Part of a small language model's weights.
Size: 10 layers, 78.1M parameters.
Each number is 128 + 24 x the weight over its row's rms, rounded and kept within 0 to 255. Layers, rows and columns count from 0. Numbers have three digits each. The size before them is the row's rms in percent of the matrix's.

# q: layer 2 attention query, 768x512, rms 0.0229, rows 641-647,705-711, columns 256-383
# k: layer 2 attention key, 384x512, rms 0.0229, rows 321-327, columns 256-383
q641 172:170108127087120134160172115120146140135139146116145118126111139137124150123114131095143151120165162157117126078139120065100137191091126181152186104140161112127116134112115130116133079162082129123120097104122140104153124132165101132140070088138116101092148094131109110137135186138119138143150080118116104118180128095116133114148162142099128103083157124121134122164121125142088174155105
q705 127:106145117145140134106111092133132093117085133130104154118125080135163123126160136126178149104111139121087137112130106137107116098183099115127114146140162133103113147150131126174127136127152144116115096133117097100143122119163083127139118094128145154157125141139126105149121104113148208118086108144122143126112152112139134152111105127115135121144106164130122149129129115136132141154098
k321 143:151117127105133121135103103129145142176147112143129173137129124120145130106128117162089111122096125119069116111098141131136189186105127128126151132143134120138112122128126134130095114146115116115131095169154149118130130104152149113160139091126179125136115126103109104126114113133146129104071109100120084099098131111104153092115077099113096140136100142147151115167183119139115176160132
q642 107:112138145132138110128148104100139154119082102164147140112109119172054140121149122097135107100148124126195131111087153113170110080186115127090143173144158161121130087127109150115089129155111126146133119146095102156135149150118161117159126151137153118140093102171130133148083124109142102131167157120143153157167093141140142136144108145150145082169103087138059141092142134129166097111119
q706 070:145101120158155122101174127177098097120130081081112127132105107089159148103129136138125117094132134145100123097115133122141115132102125130126190150112126166101132124093115119147123117128130150157155128152088093146150149122132152128120143093108137181126143107143107186141152154105115146099093155131099131145109155132152149109110103177096109150157093114134111123091155122144128137132138
k322 097:154104163103178113170134182114123109149148160108139122122139087122105109145133082170130116168173133166078104137119148161140136124122155133129124119089111131121121152137104130134153120113126170119135095132124109147154119121125101066118109138096127118154155145137105149099158127123106176149083106105130126111091120112116125125107111096116069115146136137164178123111105108142087121123125
q643 109:172158142092106182126181175106105165122154156108072141111092157137102097153160105115147148163128125092090106122082106122164090075142155099153133138121107165149138109118144104147105096138118117150118116116125159117163174139157127094129130125122137147155118146154123110137128124125149094173121134143167125152146118134151127110105095102111098118127132072170181137109117117131166082146082
q707 067:134091108136115181147145086112121167151115121159140128102171152127100183151129126111139115170121085120154132121112148170125163146129110107139108156091092147179131145145122156095104107125097144140146155121097142133137125114171142150139138129142135141100151093103090120120152134168138071199130112116144112110176147144105136115139121098127101201132139138152163173111107109124119101162100
k323 103:142164125082161153103184183080119100092140147145099138109115151162114064108133150138157142144144119129131159146089135132078150139120154141095167124118088116131110114170104114139126087157112107108073114140141124112138128087109150106136160105140152152133132125123131139124123130154106101118112141157110124121074141119122101147124131096056089097172136113130129106130114147115181140173089
q644 108:165110127118161169115092100108132153088127116104130125161117111151103098137128114110137155160124139093104112112162135187102128121145156118128123102109081073150152116154136130128136138126112146121107130108105091132109137147120132186124114117108147092124150141129102122122144136133120167127115130130131099167083108142101130123103158132129109093122112161109102130115145139170113124123121
q708 070:115185128073146157151135140090131152132100137123153122147113115180148112111135138131139136142119129090134096176112109119132113110157111127111085117106142133138139078169140121116115139124103124140129055108129081148133120119126125138132115164106110104151132107131138132153115100163134145135142147158144118162086080178148155143091117162136166117140106154108146118132160107158134151124085
k324 089:066115142185155139113121124178156120152089160064111112119139129151129170134109106107120110105115107115143106118148141109064134129125118191142136126151126123090112150122121131095174144077152091133109157158114149124178129131141143112133150135148149142138092130159140129127108133075164100124141177125148157111147139164088101123106161109130129129098131115135104091119118102107104154143113
q645 102:128070129118117120158101119149155151138143121120172183144114121112124129140128113161126117077142112143153126122136143112132155168104137131141124086117128146146137150102115142107158135126137129113118153155138145088138161139103103128150130148110123124142166126154122122125107118131131144191116129144082165102122096160157151131154134127146144117138124144084101066136160173127108152082145
q709 072:132154159142140123083114157126102128112127122159110161130138116125126111126131126165145131087106164213144152085206129109151086104110110139151180101124146123104130098133115120132148164142146147126141109109172097173098135130132081104144175122102151105122126134139159112126115083128113117175087139151087136194106133142149126147160105135147176141134133098146110116091165087162139098148151
k325 102:115117137055109128173094131139146100132120115129117142180159159121107132127158117128146115185138119148147128074174102149108167109106136135154141105136106110174136099136146124156129139086151160146158140107142116146121105141159123144132113088126109143136103138116121164150079128121152202098128119111155103081123098155151147143164155143107137077105092148114108114093180085129104155086124
q646 109:138127127112144170108114129121100140113140113094101132121152128117104127145094129136134139189129107135108086164115108119139115124143135134147138075124112109154150101160133137130124120123114130147130120070115123128104134095136117143159133117074111158139133161148115098091146138136101145087111109114147103104130114133096120129140082091100107080113103146139133132125131098142121116140104
q710 071:126089106136089139114139129168095156147119119140146096169133120137123097159149129126106115179077112143106146113097130182097173133065147164123107125121134112146116138153115131184123099120093150118130129163107063120153113116175121126119131120170123128080159108124138144148111151128141105160122114127150114134118140116147097126164156171118124191102133131139133137147154127123146141145112
k326 096:166140183107170135118134165108119132132105142117107098104105139107119123121119110102123125153138119123124150157129150120093112119154145123112115122117071123119122146129126117119161128117143123137128149071123075123135168135096115132127167123078101125097106148146101150115153147116168125104133105119156122088102183118102124106123092124117113110132131134161103116089123152113103090120133
q647 097:183118155117095114119154151133133103130124105132177136121132115137118114110098128130091118129146094112135124147178103137138141143134137110086110129119117178131159122120144143103153141129195124124073111133113095136103117093098144107134141119100111157190133122119166153118130095113081148182101093151141117117079093085156142110140115125154136144116153153119115111107145103117101150134078
q711 077:097148156130145141114141092109126164073103111107105124172122128137162140166126126129116081100119103134142119160120127141137147120131118087112113096085138116083135094136123116098155147113156161100138092115155128165106114138154141096123158134095113117162115154142122125127118084125131117132122119104094173187124091130135117136118059126165154138127124151095133130126149130155158177118093
k327 091:089122128143170122095099072137135107139124118110100170162141177144151106106158160073112119123134107138150179106134165103143114100095105150122109161105126109156127122131144161144093136124113087158121130114123088116112145159125108105168118154130170056120147151102078157135110134109111118114120118145189149204154133160155100112124142162147147138124078085107151136102147118152127078104124